From a checkpoint of a small transformer trained on Wikipedia.
Size: width 192, 6 heads of 32 (1 for keys and values), MLP 768 squared ReLU, vocabulary 8192, 6.15M parameters.
Architecture: LayerNorm before each block, tied embeddings, normalized queries and keys, attention and MLP in parallel.
Training: a variant of Adam for these matrices, 132M tokens, 8051 steps.
Each number is 50 + 12 x the weight over its row's rms, rounded and kept within 0 to 99. Layers, rows and columns count from 0. The size before them is the row's rms in percent of the matrix's.

# down: layer 7 MLP down (transposed), 768x192, rms 0.112, rows 192-227, columns 0-95
# up: layer 7 MLP up, 768x192, rms 0.115, rows 193-228, columns 0-95
down192 122:56 55 58 54 35 41 24 57 48 59 73 29 50 58 73 62 37 62 61 64 47 21 77 36 47 34 45 56 75 48 41 56 45 47 43 31 49 49 59 68 52 44 34 67 47 35 30 22 43 46 34 53 40 40 49 45 60 42 55 66 55 58 41 49 68 47 37 46 55 51 56 62 56 37 69 43 40 76 53 44 56 62 39 60 60 57 50 42 40 50 41 66 40 45 50 60
up193 120:54 37 50 34 62 36 57 48 46 48 52 60 44 61 45 48 51 31 59 41 70 48 59 46 39 37 46 62 47 39 40 53 49 49 41 44 47 52 86 82 35 63 62 22 55 59 72 62 73 40 57 70 61 46 70 53 50 53 47 30 70 50 63 77 51 60 46 54 64 31 60 51 45 53 48 46 68 34 50 49 44 53 51 47 57 48 39 64 67 57 42 46 39 58 51 38
down193 126:54 61 61 54 60 61 46 56 55 60 32 54 40 44 39 50 49 49 45 41 20 58 53 50 57 55 39 62 41 56 30 40 48 71 59 51 46 44 52 72 53 28 35 52 62 47 35 66 39 61 44 60 46 51 60 44 56 59 53 63 37 61 15 32 43 24 51 46 57 51 39 52 45 37 46 49 34 36 42 72 56 61 58 35 47 53 46 57 59 64 60 39 63 54 71 45
up194 122:50 30 53 44 58 54 61 65 75 62 57 43 65 40 65 48 59 31 31 54 59 52 39 39 39 41 58 53 52 39 57 41 44 53 50 59 53 48 47 46 30 53 60 42 35 47 60 63 45 48 72 67 72 45 69 63 31 66 63 37 61 64 51 63 49 58 45 66 65 69 56 39 42 36 54 42 59 35 45 35 29 47 54 39 51 37 36 64 80 44 33 60 74 56 40 45
down194 124:63 42 54 44 60 24 31 43 44 42 28 63 45 77 53 57 31 59 55 35 37 63 53 57 63 51 57 72 59 25 11 59 55 75 59 40 41 37 61 42 50 45 27 56 39 28 58 66 50 42 23 55 55 47 57 51 45 49 39 60 38 52 50 72 59 55 47 54 55 56 55 30 23 54 28 33 74 60 83 51 51 39 57 54 46 49 50 44 52 46 56 51 39 49 37 39
up195 125:61 55 36 57 56 47 52 58 54 41 25 61 67 53 47 41 61 33 61 34 45 61 18 60 47 46 58 52 60 37 51 29 40 16 57 46 48 56 68 46 63 31 69 34 42 61 55 46 52 59 45 44 61 61 54 48 46 44 50 45 55 58 56 31 43 58 51 35 23 65 51 45 56 38 71 50 29 48 57 32 63 52 47 61 61 51 22 49 43 57 63 69 54 43 42 44
down195 123:40 69 44 40 61 57 53 61 42 46 61 44 71 50 64 55 39 47 73 60 47 53 46 52 47 56 37 52 52 50 54 46 61 32 41 51 45 46 28 23 52 48 32 79 33 57 53 32 35 46 57 54 50 49 38 39 52 68 45 40 26 43 68 44 54 72 69 29 59 29 48 54 69 44 58 39 46 69 57 31 67 51 53 54 22 37 51 35 64 68 45 57 30 55 36 51
up196 112:40 47 26 50 41 54 56 25 55 35 33 35 66 78 65 58 45 46 51 45 28 58 48 35 38 41 32 59 58 56 43 46 18 50 55 50 70 60 42 59 44 37 73 49 53 60 35 55 65 35 35 40 41 42 57 56 46 56 59 31 48 45 46 39 54 80 52 80 49 28 49 46 56 48 46 47 60 42 62 52 47 60 44 53 42 51 42 90 64 58 39 55 82 53 45 28
down196 110:26 52 66 52 67 36 48 46 42 53 56 82 42 54 29 30 53 46 75 63 34 31 41 50 56 62 40 38 93 54 46 54 42 58 39 37 54 48 58 45 46 38 70 51 48 67 70 43 50 26 36 40 57 59 55 45 72 56 45 45 41 71 23 54 76 44 62 49 69 70 57 47 56 66 57 69 64 55 39 35 64 63 52 67 47 48 40 57 32 46 45 51 57 43 62 24
up197 106:76 59 53 67 50 53 66 52 73 32 48 42 57 37 44 23 52 52 61 37 35 66 40 77 34 52 41 45 50 67 60 38 36 46 41 45 45 79 45 51 49 61 58 49 44 55 48 43 63 49 50 61 55 62 53 57 58 57 62 52 56 29 58 63 43 62 39 58 44 43 50 34 64 50 50 45 55 38 51 35 75 54 52 43 46 53 46 55 57 44 45 53 37 30 39 44
down197 103:23 41 76 55 49 52 24 52 58 40 36 44 52 41 25 66 43 67 53 52 52 40 50 55 50 57 69 58 43 37 29 55 27 36 52 54 53 50 52 61 61 54 48 66 59 48 48 48 57 47 45 58 47 37 40 54 53 48 69 34 23 44 55 68 58 41 38 31 46 56 68 26 57 67 56 55 54 70 37 45 51 52 33 50 46 53 60 64 44 46 66 56 52 53 53 54
up198 024:72 39 47 68 40 48 52 46 52 37 40 53 60 74 48 69 33 25 60 38 31 61 50 54 52 19 40 60 56 51 34 41 27 41 41 36 63 68 59 52 43 35 66 32 38 46 65 51 63 45 62 55 73 57 57 51 41 62 62 32 65 50 52 58 47 71 54 53 40 45 60 47 48 58 56 37 64 60 75 49 48 33 74 41 52 63 35 58 51 46 67 48 66 43 19 49
down198 022:57 46 77 49 25 53 51 34 58 58 66 59 34 42 54 54 53 37 27 63 60 65 32 38 36 38 38 74 51 43 44 34 49 35 54 24 40 68 67 46 51 43 55 41 41 41 49 50 64 42 36 63 42 61 50 53 25 58 52 52 62 56 46 73 43 56 47 70 50 39 61 42 41 49 49 60 65 57 59 41 59 37 43 47 23 48 52 59 71 56 41 61 49 56 43 65
up199 116:53 29 41 55 43 51 64 52 53 41 78 38 48 44 70 59 54 27 56 35 41 87 63 66 39 34 57 51 58 79 34 39 54 35 57 27 60 58 55 50 50 51 49 42 34 48 52 52 48 44 60 74 70 53 63 59 54 65 42 59 50 29 53 62 44 57 52 37 58 63 65 42 51 67 41 33 70 49 59 43 52 42 36 57 50 36 49 55 49 52 67 50 46 73 31 54
down199 121:49 50 72 42 74 56 61 59 57 57 68 50 40 34 35 71 58 38 72 44 63 38 47 48 33 41 60 27 42 45 06 37 67 58 54 57 64 31 28 22 51 40 35 53 43 40 43 47 36 58 56 43 52 46 54 45 59 64 52 42 39 36 48 64 71 50 60 50 44 64 51 50 36 54 60 63 44 50 32 43 47 76 64 65 54 46 57 41 50 39 49 75 45 46 47 49
up200 108:55 32 45 40 52 42 63 53 41 40 36 52 44 66 49 65 50 35 52 31 53 40 69 43 42 44 27 81 43 51 45 51 39 45 52 53 43 55 62 53 35 60 56 35 64 35 55 36 83 53 44 68 48 48 48 63 44 74 61 40 69 60 41 54 72 65 24 49 44 55 57 58 62 21 73 34 57 56 48 32 55 55 45 55 49 65 35 47 49 48 45 51 78 48 47 44
down200 111:45 33 54 62 52 66 36 61 74 38 56 59 47 43 55 41 56 54 29 58 31 64 16 52 72 63 56 47 45 33 19 37 61 46 73 56 32 52 42 50 40 50 45 73 55 38 35 52 40 47 44 63 58 58 45 58 49 49 38 52 44 49 43 53 51 44 46 42 67 58 50 24 33 23 39 66 31 50 42 59 57 30 70 45 36 45 56 71 49 52 68 54 43 43 73 42
up201 132:48 45 20 46 31 50 60 20 51 53 46 51 43 39 66 79 54 30 39 38 56 68 57 63 51 39 65 51 56 62 58 41 38 49 60 53 54 47 66 39 26 68 72 43 49 49 34 51 62 41 79 66 57 41 60 48 53 46 58 34 66 50 39 58 60 61 40 43 64 51 57 42 25 42 60 39 56 64 44 39 62 56 41 27 45 51 56 74 53 61 65 50 71 43 35 50
down201 131:47 51 53 26 43 76 43 43 65 68 43 54 51 59 59 46 56 65 54 62 58 65 61 58 40 63 52 60 49 64 55 76 20 55 42 38 35 65 35 65 55 71 44 56 53 42 45 54 48 41 62 43 51 59 48 48 41 40 50 24 44 52 32 75 51 46 40 29 66 37 15 44 45 39 46 53 33 52 49 51 55 43 37 40 51 51 59 32 49 41 28 40 52 58 66 70
up202 033:64 53 41 51 26 42 73 52 60 45 44 40 51 49 62 71 37 40 49 38 42 58 47 37 31 30 36 76 74 39 47 55 27 53 36 47 52 60 57 67 52 40 64 30 41 38 45 43 60 47 51 38 73 46 59 50 58 56 79 50 73 65 53 46 31 46 53 68 46 56 56 40 53 50 70 35 69 50 69 42 50 66 60 30 47 48 61 47 62 65 44 72 71 48 20 35
down202 028:68 58 55 29 44 63 46 49 44 59 46 41 51 30 75 57 60 38 50 45 66 32 31 28 59 51 57 36 62 56 53 59 69 35 39 52 46 36 71 37 54 64 48 47 41 45 44 45 39 61 57 70 48 48 52 66 46 35 71 39 52 49 59 58 39 61 40 62 35 46 33 50 55 58 52 39 51 69 39 33 43 48 33 33 50 45 25 29 51 31 52 67 54 30 38 66
up203 026:65 58 41 65 37 57 70 55 59 48 30 39 73 56 58 58 36 35 51 40 22 68 28 53 42 24 55 62 61 36 47 45 32 42 56 42 44 65 65 49 64 44 74 37 47 56 28 43 50 46 54 67 73 48 60 56 50 55 70 44 55 67 43 56 45 59 30 45 53 57 57 38 28 55 56 40 75 28 62 57 39 48 74 40 53 50 44 63 58 54 61 64 59 44 20 44
down203 023:54 60 55 62 61 54 22 70 30 52 44 46 38 71 50 26 51 51 61 47 48 39 54 51 54 37 65 73 25 40 37 40 53 45 52 61 72 52 47 42 49 44 54 55 38 63 50 65 39 30 27 28 39 32 36 24 63 59 33 40 47 54 50 51 52 39 44 55 57 33 24 45 53 61 36 59 67 48 52 56 46 72 55 61 62 74 71 64 25 49 52 45 48 51 41 71
up204 114:60 39 27 39 53 50 51 44 47 37 49 35 54 68 66 39 63 21 24 22 49 50 57 54 40 52 27 64 46 53 48 38 37 58 54 49 65 60 58 49 41 39 51 31 57 36 43 53 36 50 33 69 45 50 54 46 46 43 49 54 45 63 41 42 69 54 59 43 63 43 41 43 67 66 60 51 80 46 62 53 71 41 54 53 73 36 61 51 78 66 53 69 74 31 26 50
down204 113:46 52 44 50 36 49 56 46 55 65 44 42 50 47 60 49 58 52 72 46 47 73 47 39 61 61 77 49 55 68 62 44 55 28 17 41 52 60 59 50 77 63 48 46 33 67 75 68 41 42 61 56 41 48 57 73 77 39 44 38 43 33 56 63 31 65 74 32 52 51 56 40 33 49 50 58 36 50 58 57 35 49 52 39 36 64 29 41 39 32 52 29 39 54 57 50
up205 030:71 40 41 50 37 60 69 43 47 44 53 27 78 54 68 74 49 31 59 43 27 63 49 39 35 23 57 75 66 62 39 39 38 46 44 35 79 55 57 60 34 29 61 51 39 35 42 50 56 53 62 49 74 50 62 49 57 66 53 44 84 47 53 51 61 47 46 60 53 52 62 35 47 44 70 32 61 51 51 45 61 53 59 46 42 62 50 48 56 61 67 77 68 50 28 37
down205 029:63 70 51 59 65 61 31 37 69 59 52 47 44 46 53 27 57 42 39 54 60 48 61 52 75 34 45 43 52 51 28 52 63 68 34 61 54 56 54 39 26 49 67 29 22 82 55 66 67 67 54 62 53 48 64 56 61 35 51 50 38 37 49 63 40 40 46 49 52 61 53 39 50 51 56 44 64 63 40 36 74 48 42 57 59 36 49 46 36 17 52 40 35 53 53 68
up206 100:67 52 41 46 42 61 62 36 36 47 52 47 57 48 43 50 22 44 56 68 47 53 59 46 56 38 35 59 60 31 29 39 37 20 59 39 47 49 44 50 35 57 65 55 44 46 48 63 53 49 47 67 64 45 49 72 41 59 80 43 42 49 68 46 56 56 45 23 57 66 43 55 35 58 63 40 60 44 48 73 76 59 66 39 49 57 37 46 66 56 48 67 76 34 35 44
down206 101:51 43 45 50 36 49 54 52 39 72 54 48 32 40 57 46 41 46 63 54 51 58 45 46 61 68 30 60 55 42 42 65 41 45 45 63 35 44 52 63 47 54 64 55 52 38 35 49 69 58 47 56 17 47 56 35 51 16 40 36 34 59 37 48 39 54 59 64 33 59 72 55 30 62 62 59 37 58 57 33 38 44 49 43 51 56 59 47 59 36 15 45 35 38 58 67
up207 115:54 46 48 45 64 35 56 40 47 47 64 44 50 48 43 39 41 53 64 47 43 59 57 57 50 35 55 57 51 35 46 40 40 49 33 41 68 36 78 58 46 63 82 33 32 51 67 67 50 50 49 62 67 43 44 60 43 71 62 34 73 47 57 56 43 41 65 29 50 50 54 51 56 48 72 43 36 42 77 49 48 58 67 65 38 46 67 55 60 29 41 57 47 52 44 27
down207 119:51 43 23 41 37 52 50 34 68 47 30 54 33 56 20 68 64 58 62 50 53 41 49 35 52 64 38 58 45 61 58 71 51 66 61 52 49 49 48 51 54 57 40 38 48 52 47 58 50 54 49 41 57 52 45 55 49 39 57 50 55 47 78 40 49 52 55 57 33 51 71 86 38 47 44 63 72 26 57 54 46 37 49 57 48 65 42 58 60 51 62 50 66 46 48 43
up208 128:37 52 40 42 51 49 70 55 53 45 65 34 57 40 81 52 53 42 55 27 61 61 58 64 25 34 68 66 55 58 62 44 40 38 19 49 39 59 41 57 42 40 66 61 45 39 37 28 55 42 45 81 67 48 64 70 35 74 52 44 73 49 39 57 41 43 79 41 60 61 72 62 33 50 54 35 54 49 63 63 46 38 49 66 69 39 46 48 40 45 38 45 49 58 35 48
down208 130:56 79 43 49 46 38 54 75 42 52 69 50 45 23 29 45 53 38 42 33 53 52 54 60 45 54 65 34 67 35 48 35 57 60 43 53 67 67 67 40 56 60 40 62 45 53 48 59 49 54 36 58 48 47 45 30 36 48 43 47 71 90 36 51 49 52 48 43 56 49 39 55 58 26 62 39 48 54 48 36 49 50 38 67 59 60 44 43 65 61 55 43 80 45 52 52
up209 144:52 48 37 67 64 35 56 60 65 75 48 52 58 57 68 69 54 35 47 25 40 43 69 59 57 28 36 77 58 42 38 52 46 38 54 57 55 58 52 48 45 39 52 36 64 48 40 64 54 33 25 43 60 23 63 52 48 53 55 33 56 46 49 37 55 37 55 72 48 38 52 60 26 49 80 35 58 32 54 51 45 41 37 51 73 59 62 48 48 66 69 51 63 50 30 44
down209 130:39 61 62 49 48 40 52 54 50 50 65 59 68 44 46 60 53 43 67 39 36 39 70 51 42 28 62 60 63 39 45 68 45 54 64 53 79 62 77 59 52 54 71 37 64 48 50 53 64 48 74 46 54 39 32 51 43 62 31 46 61 67 54 43 44 41 51 36 59 68 66 56 57 20 55 43 36 49 52 48 42 33 43 41 52 43 58 42 61 57 74 57 34 45 59 61
up210 108:65 54 72 74 70 38 46 44 43 65 33 16 64 63 38 60 46 11 74 59 39 54 46 40 23 51 33 66 75 62 49 36 44 36 44 43 46 62 47 54 58 21 50 59 34 69 52 28 50 38 58 43 54 68 51 37 56 48 62 50 64 54 55 58 53 49 53 42 72 61 43 41 72 49 64 52 56 45 50 66 60 62 60 64 58 72 57 58 36 48 49 45 31 56 43 52
down210 112:59 55 46 53 59 38 69 63 51 15 54 42 44 54 56 63 64 48 56 40 65 69 44 57 51 56 39 39 36 49 46 52 43 31 52 46 54 40 67 45 50 73 53 55 59 41 60 32 58 62 50 60 51 67 48 63 50 55 44 56 47 55 63 68 47 61 61 73 59 46 38 57 33 51 30 77 66 49 66 46 46 44 40 61 44 43 55 44 47 40 60 66 71 66 61 27
up211 025:55 42 39 58 31 62 77 43 57 39 44 48 73 53 53 72 42 32 56 33 39 61 52 52 34 27 54 65 61 54 45 47 32 47 47 45 69 51 69 68 37 25 60 36 41 46 20 44 65 48 42 56 56 48 67 56 48 51 58 33 71 62 38 55 58 45 46 53 42 49 62 47 41 50 64 34 68 32 59 54 46 49 72 50 39 54 38 58 61 69 65 82 59 31 28 37
down211 019:36 55 39 47 29 49 61 42 40 81 72 67 37 59 27 76 38 43 51 53 71 32 49 45 58 58 60 36 49 25 43 36 56 64 52 51 42 54 57 57 37 52 49 43 46 30 55 64 50 52 57 60 49 29 55 40 61 39 33 56 50 44 34 54 31 44 37 51 33 69 40 52 63 54 57 55 65 55 37 31 69 53 49 32 49 57 37 33 50 46 67 66 54 68 71 38
up212 124:54 45 35 43 56 40 63 55 72 56 51 42 56 60 76 57 32 50 40 58 40 43 62 41 42 45 39 56 54 65 37 39 47 43 46 67 60 50 43 50 68 42 63 50 36 33 53 35 71 51 66 42 61 48 59 39 38 44 69 45 51 49 54 51 57 50 53 59 37 21 54 44 50 65 52 26 44 45 42 44 55 40 44 34 42 60 55 55 43 69 70 45 40 56 33 36
down212 122:61 31 42 47 72 47 53 16 59 43 37 57 61 39 49 63 54 35 78 57 46 55 55 60 39 79 44 72 44 52 41 62 27 35 27 55 61 53 44 65 63 55 32 91 60 48 56 49 48 49 39 46 66 41 50 66 48 66 39 55 51 54 32 74 50 40 36 59 48 56 37 54 35 46 40 69 52 40 36 37 56 34 43 66 63 63 44 44 67 34 48 36 46 57 47 65
up213 032:63 42 32 44 28 52 66 50 53 27 39 44 68 73 55 58 52 28 51 34 43 58 37 48 34 34 47 74 54 56 44 47 34 42 32 45 52 54 68 60 34 42 75 32 38 38 33 43 70 53 49 66 63 40 48 59 41 59 63 27 64 56 56 42 59 57 47 62 42 67 56 40 54 39 51 35 74 52 74 52 40 50 67 37 46 47 39 62 47 57 64 66 61 39 27 51
down213 028:51 58 46 39 61 32 38 33 51 61 48 38 58 56 56 33 38 36 69 27 53 48 52 55 49 71 61 56 46 33 68 82 72 53 52 42 30 65 47 51 58 54 44 58 52 56 47 62 68 59 53 61 62 50 38 54 53 47 54 52 55 54 41 57 18 29 55 57 41 30 72 38 40 36 66 55 50 33 30 44 84 34 37 43 62 69 55 50 37 57 32 54 38 57 61 53
up214 111:69 53 44 69 49 61 78 49 59 45 41 31 54 66 53 41 39 46 50 30 47 64 45 69 19 48 46 48 50 52 65 54 56 20 55 51 59 68 42 54 69 38 62 45 58 42 55 46 37 42 68 60 73 58 74 57 46 53 56 50 50 44 70 48 42 36 39 59 42 39 77 49 60 56 47 44 42 40 51 46 30 37 59 63 64 38 47 47 54 41 52 73 49 54 34 66
down214 115:37 53 48 20 52 51 71 69 42 55 57 63 33 44 23 50 63 60 60 61 36 57 69 53 55 66 41 44 52 61 42 65 35 65 70 50 59 57 34 42 45 47 44 62 48 49 60 42 57 59 43 46 44 45 55 44 45 41 75 46 49 49 41 43 49 38 55 67 25 19 49 55 63 55 43 58 30 65 64 56 36 63 48 50 52 55 37 32 67 32 60 69 50 80 57 43
up215 024:60 39 45 64 41 54 65 65 59 29 56 46 69 62 51 57 27 43 62 35 45 48 38 53 38 23 49 64 64 53 47 36 34 49 49 49 52 64 74 63 33 23 70 44 35 53 27 46 58 43 57 61 76 51 78 49 58 56 61 41 68 64 64 54 60 50 40 52 45 56 42 39 39 40 55 38 73 40 74 55 46 32 72 47 46 52 35 65 60 60 57 81 60 50 35 36
down215 018:38 35 63 39 51 45 40 26 47 52 62 39 27 80 43 62 58 36 36 31 69 58 66 61 25 58 49 58 48 66 43 38 58 39 60 51 63 57 46 37 44 41 49 40 51 44 57 38 58 37 50 48 37 42 48 38 52 57 47 51 42 41 58 66 48 65 68 62 41 40 60 31 46 81 45 53 40 49 42 51 43 60 45 39 55 55 35 57 50 42 76 33 58 55 35 56
up216 133:45 62 19 45 55 35 73 47 77 41 50 35 60 73 86 41 44 10 61 25 46 49 59 62 45 42 65 64 54 77 48 36 39 40 49 62 48 56 69 68 66 48 63 46 46 68 40 43 60 57 45 47 65 36 40 45 55 57 34 21 48 38 49 59 55 54 36 60 27 53 41 38 50 56 48 50 64 41 76 44 60 57 49 46 62 60 26 45 59 68 41 42 47 45 45 46
down216 124:69 55 49 52 63 30 56 41 63 54 37 38 60 43 54 34 53 63 49 64 55 49 68 50 46 59 46 51 53 39 41 54 53 41 40 40 65 47 64 56 42 50 55 72 46 30 66 43 53 36 58 51 69 56 24 37 45 61 69 49 42 63 53 53 57 56 34 49 63 47 54 27 56 81 61 90 45 68 48 59 80 47 49 50 44 49 56 50 39 65 37 49 40 59 51 59
up217 112:68 38 34 75 39 67 62 52 68 64 38 45 54 56 72 64 57 42 37 44 30 37 40 43 57 40 52 67 50 55 48 62 46 44 68 61 69 55 49 46 50 34 55 50 50 55 42 37 72 54 34 32 53 24 46 58 32 50 59 63 41 69 69 55 74 60 45 41 43 40 51 34 34 39 59 43 62 61 44 45 45 49 61 41 58 54 58 50 66 42 49 73 55 23 43 46
down217 116:56 42 47 53 61 48 43 49 57 67 45 47 39 48 56 57 46 44 45 41 46 40 49 52 62 35 45 49 62 57 54 54 37 57 56 49 26 52 56 24 47 40 56 37 51 44 31 48 46 51 49 64 46 41 33 59 49 31 54 42 48 47 62 39 67 50 34 40 48 45 55 57 64 60 64 30 55 40 67 43 62 34 60 51 28 36 49 74 37 52 40 62 47 31 71 35
up218 093:41 30 56 28 56 30 57 69 46 63 45 50 69 53 37 51 34 57 53 50 31 50 47 75 31 36 42 68 64 49 61 39 55 47 32 50 46 46 49 55 60 41 49 48 30 39 39 42 78 35 63 59 70 52 62 62 65 46 72 57 66 58 56 78 39 40 52 52 48 50 55 40 56 57 48 33 56 44 59 45 34 44 37 53 73 48 51 58 36 34 40 60 72 59 36 45
down218 091:50 38 52 60 27 43 54 58 47 43 65 38 40 51 43 61 67 82 42 60 52 41 47 50 42 43 66 35 44 34 45 66 40 43 54 36 45 33 50 42 53 61 47 53 38 88 43 61 53 37 37 42 65 61 62 59 51 47 47 53 54 49 28 49 60 45 54 43 69 64 60 21 43 42 47 40 69 65 61 52 34 51 66 43 48 36 46 45 56 33 44 67 30 64 58 35
up219 121:63 34 46 38 42 30 69 40 36 53 60 29 53 40 63 67 69 50 55 57 45 58 42 37 56 43 44 53 56 56 52 52 51 47 19 47 56 41 71 40 28 61 56 32 38 35 45 44 46 47 59 81 78 50 68 74 58 68 62 48 50 44 61 64 52 57 64 49 42 39 63 44 47 49 67 31 73 55 46 51 64 42 39 42 63 49 33 54 46 76 45 44 65 56 32 43
down219 120:60 29 60 73 45 74 57 35 43 63 56 49 69 37 36 51 43 55 69 70 54 49 55 43 37 45 55 58 38 43 72 70 70 58 64 56 53 42 43 72 49 52 50 55 63 44 43 26 41 39 54 52 26 46 74 31 50 47 48 58 50 53 39 40 33 49 38 48 52 48 32 40 48 48 47 53 53 63 53 43 51 31 45 45 41 55 53 36 40 43 81 55 65 63 41 51
up220 133:59 49 44 73 58 57 47 53 40 60 52 63 42 33 49 70 61 45 46 61 47 55 44 48 63 29 40 84 70 46 54 48 32 31 50 50 53 49 65 52 42 40 62 51 51 52 45 42 35 39 66 62 45 42 71 44 56 63 44 53 62 54 58 65 67 56 52 35 60 46 69 62 17 31 42 35 47 57 48 50 48 48 53 58 52 39 54 68 50 45 34 37 52 48 41 53
down220 136:47 40 37 55 42 65 65 57 38 59 54 42 33 39 43 56 65 40 41 58 35 36 61 45 45 37 64 56 46 41 41 64 63 60 69 28 61 35 66 78 60 52 63 48 44 31 47 60 61 51 47 67 55 50 64 57 43 41 48 49 64 39 56 56 55 59 38 55 62 42 39 56 54 50 38 32 62 38 96 72 58 32 39 62 49 39 38 34 39 42 37 35 44 64 38 35
up221 030:66 53 40 56 30 46 59 51 57 31 50 39 64 49 62 66 40 37 51 39 27 50 48 55 41 26 52 58 60 51 31 45 30 37 37 45 57 57 60 48 44 38 69 38 42 58 34 50 62 48 56 53 62 46 55 49 51 58 61 55 53 64 60 56 55 62 48 48 37 55 51 39 52 36 71 25 77 37 56 57 51 42 67 34 53 43 38 59 60 49 65 81 59 43 22 39
down221 021:36 52 50 30 66 77 47 45 42 54 50 41 23 47 27 53 42 44 26 65 52 39 50 61 51 35 60 63 56 61 53 63 53 34 62 50 30 59 53 48 48 50 43 44 48 57 56 46 36 43 52 43 53 38 74 35 39 46 61 64 42 62 58 40 44 76 65 62 57 53 70 52 60 48 45 48 47 35 47 79 42 60 50 33 41 42 41 50 58 37 44 46 61 70 67 51
up222 020:69 29 33 67 39 48 63 49 63 29 60 39 63 61 56 62 27 38 41 50 37 62 42 50 38 36 48 70 58 45 36 39 35 27 47 44 57 61 80 65 47 22 67 34 37 48 35 52 49 34 51 56 90 53 57 44 57 47 65 49 63 54 51 54 66 61 41 61 44 53 59 38 46 36 59 42 57 41 52 59 47 35 67 53 51 65 42 46 62 58 62 67 60 47 41 38
down222 016:33 54 60 47 69 68 45 35 24 63 61 64 30 70 50 59 58 38 65 39 63 42 43 21 67 44 36 74 46 47 33 32 35 45 46 47 61 35 48 52 41 50 52 60 63 28 51 51 60 43 40 55 57 75 66 34 55 57 60 45 36 56 27 54 60 52 60 56 52 74 56 46 46 59 44 59 66 41 50 41 82 40 47 32 51 71 61 49 29 42 57 59 63 59 55 71
up223 122:46 28 45 59 58 44 36 43 52 52 56 58 45 47 56 60 61 34 38 29 60 63 64 56 44 36 59 51 64 64 52 49 41 38 50 51 56 41 65 46 39 63 72 43 62 56 55 49 47 28 66 57 66 60 86 48 55 51 72 58 36 64 39 42 38 48 59 48 74 56 44 48 60 43 32 27 76 39 61 55 69 56 50 56 51 38 50 57 36 32 52 37 52 34 35 53
down223 125:78 54 54 35 77 58 54 86 49 51 66 36 46 44 43 42 45 61 57 41 56 57 44 49 56 54 30 53 64 49 53 54 42 17 68 42 63 51 52 64 59 19 50 49 46 42 40 51 33 45 63 39 83 43 41 45 59 65 65 51 71 37 42 43 56 59 67 52 27 44 38 62 46 49 66 54 42 51 39 25 42 57 59 59 40 47 53 63 60 63 65 36 63 26 53 66
up224 073:72 58 26 74 54 47 71 60 46 52 51 40 53 42 56 49 57 39 44 46 48 36 50 41 35 32 56 52 44 41 51 64 31 38 65 50 50 58 44 37 45 42 99 57 55 37 53 62 46 53 64 66 71 54 54 56 63 63 65 51 37 58 72 41 54 54 58 45 49 60 60 35 35 54 54 33 60 27 58 50 61 57 59 24 64 47 48 39 43 54 51 51 72 30 30 50
down224 068:66 53 50 50 86 54 54 39 44 40 55 45 37 51 43 69 68 38 56 38 64 50 47 61 54 64 74 33 45 66 48 51 52 50 45 48 50 62 58 39 40 39 42 60 43 58 40 57 59 48 50 74 51 23 57 49 35 36 38 73 60 59 41 43 45 82 28 41 68 23 45 51 46 45 34 55 31 60 36 63 59 38 41 71 55 44 47 39 59 60 57 27 42 20 67 54
up225 027:55 42 41 47 41 55 75 53 63 47 56 42 70 55 55 75 42 37 45 43 34 64 48 41 42 15 28 64 55 42 31 31 28 45 44 43 61 61 70 63 56 40 76 39 59 52 54 57 63 29 47 52 62 49 64 60 55 61 47 35 68 50 58 51 71 45 32 51 43 59 71 48 40 41 55 17 75 37 78 44 48 53 66 46 52 63 58 46 65 70 69 59 71 48 34 23
down225 024:33 75 56 53 25 39 42 48 51 34 51 55 42 40 37 61 39 53 62 50 47 41 52 39 67 62 63 56 52 51 47 61 38 51 69 56 43 53 72 32 34 40 34 60 60 58 39 55 56 35 70 49 51 40 51 71 48 34 64 51 31 64 54 46 56 42 55 44 40 70 48 57 55 25 28 33 55 55 55 78 63 56 41 52 39 45 43 59 53 43 66 60 46 49 36 57
up226 118:44 66 60 78 52 56 71 39 55 46 47 40 55 45 83 43 70 39 62 59 49 58 51 54 49 50 33 55 61 55 64 45 44 33 39 60 63 31 57 50 57 35 70 56 57 32 57 37 83 46 44 39 60 48 41 68 42 64 47 35 48 50 40 68 45 60 45 59 41 31 53 49 50 47 41 44 46 39 67 57 76 44 45 61 58 66 44 61 61 72 43 47 54 44 38 30
down226 114:40 62 70 47 40 61 30 27 48 60 48 58 44 60 41 44 46 41 46 37 61 35 41 61 46 48 55 40 55 54 56 52 40 38 25 74 55 60 48 41 59 59 69 48 52 39 65 41 49 59 37 47 57 30 57 35 39 37 53 49 33 62 39 45 50 39 28 38 51 40 47 68 42 21 63 59 50 82 44 31 59 54 55 58 57 53 40 44 55 44 36 31 56 43 62 59
up227 128:49 30 63 75 39 38 53 69 49 23 61 64 37 67 55 64 60 41 59 19 54 73 57 68 38 38 42 56 60 49 38 33 30 48 46 42 59 56 55 65 29 43 60 55 44 56 28 49 49 45 46 44 55 71 46 67 44 49 43 49 65 55 48 46 42 55 38 56 44 68 40 46 51 32 59 45 44 61 69 60 69 61 47 52 39 52 39 63 38 43 58 53 38 71 39 45
down227 124:56 51 73 35 27 35 46 18 52 43 62 66 42 39 56 17 31 73 61 42 54 39 43 55 47 26 38 42 53 36 48 64 52 50 45 46 58 53 37 68 50 44 20 56 48 27 64 55 34 64 67 49 67 44 58 49 61 37 45 51 37 44 63 58 68 59 27 58 50 43 45 67 46 36 46 28 35 55 48 30 56 34 38 46 43 59 55 57 49 54 37 50 43 35 21 52
up228 031:69 36 50 54 26 41 59 59 66 32 56 42 67 51 65 63 46 31 62 44 35 42 41 55 44 26 51 69 49 64 33 53 34 34 40 36 51 67 62 43 53 30 57 28 48 55 53 36 50 42 41 50 79 51 45 55 52 65 51 37 73 61 58 33 67 55 45 48 30 56 64 36 66 47 61 32 65 42 57 48 52 48 75 47 52 50 46 65 55 57 62 69 72 65 14 44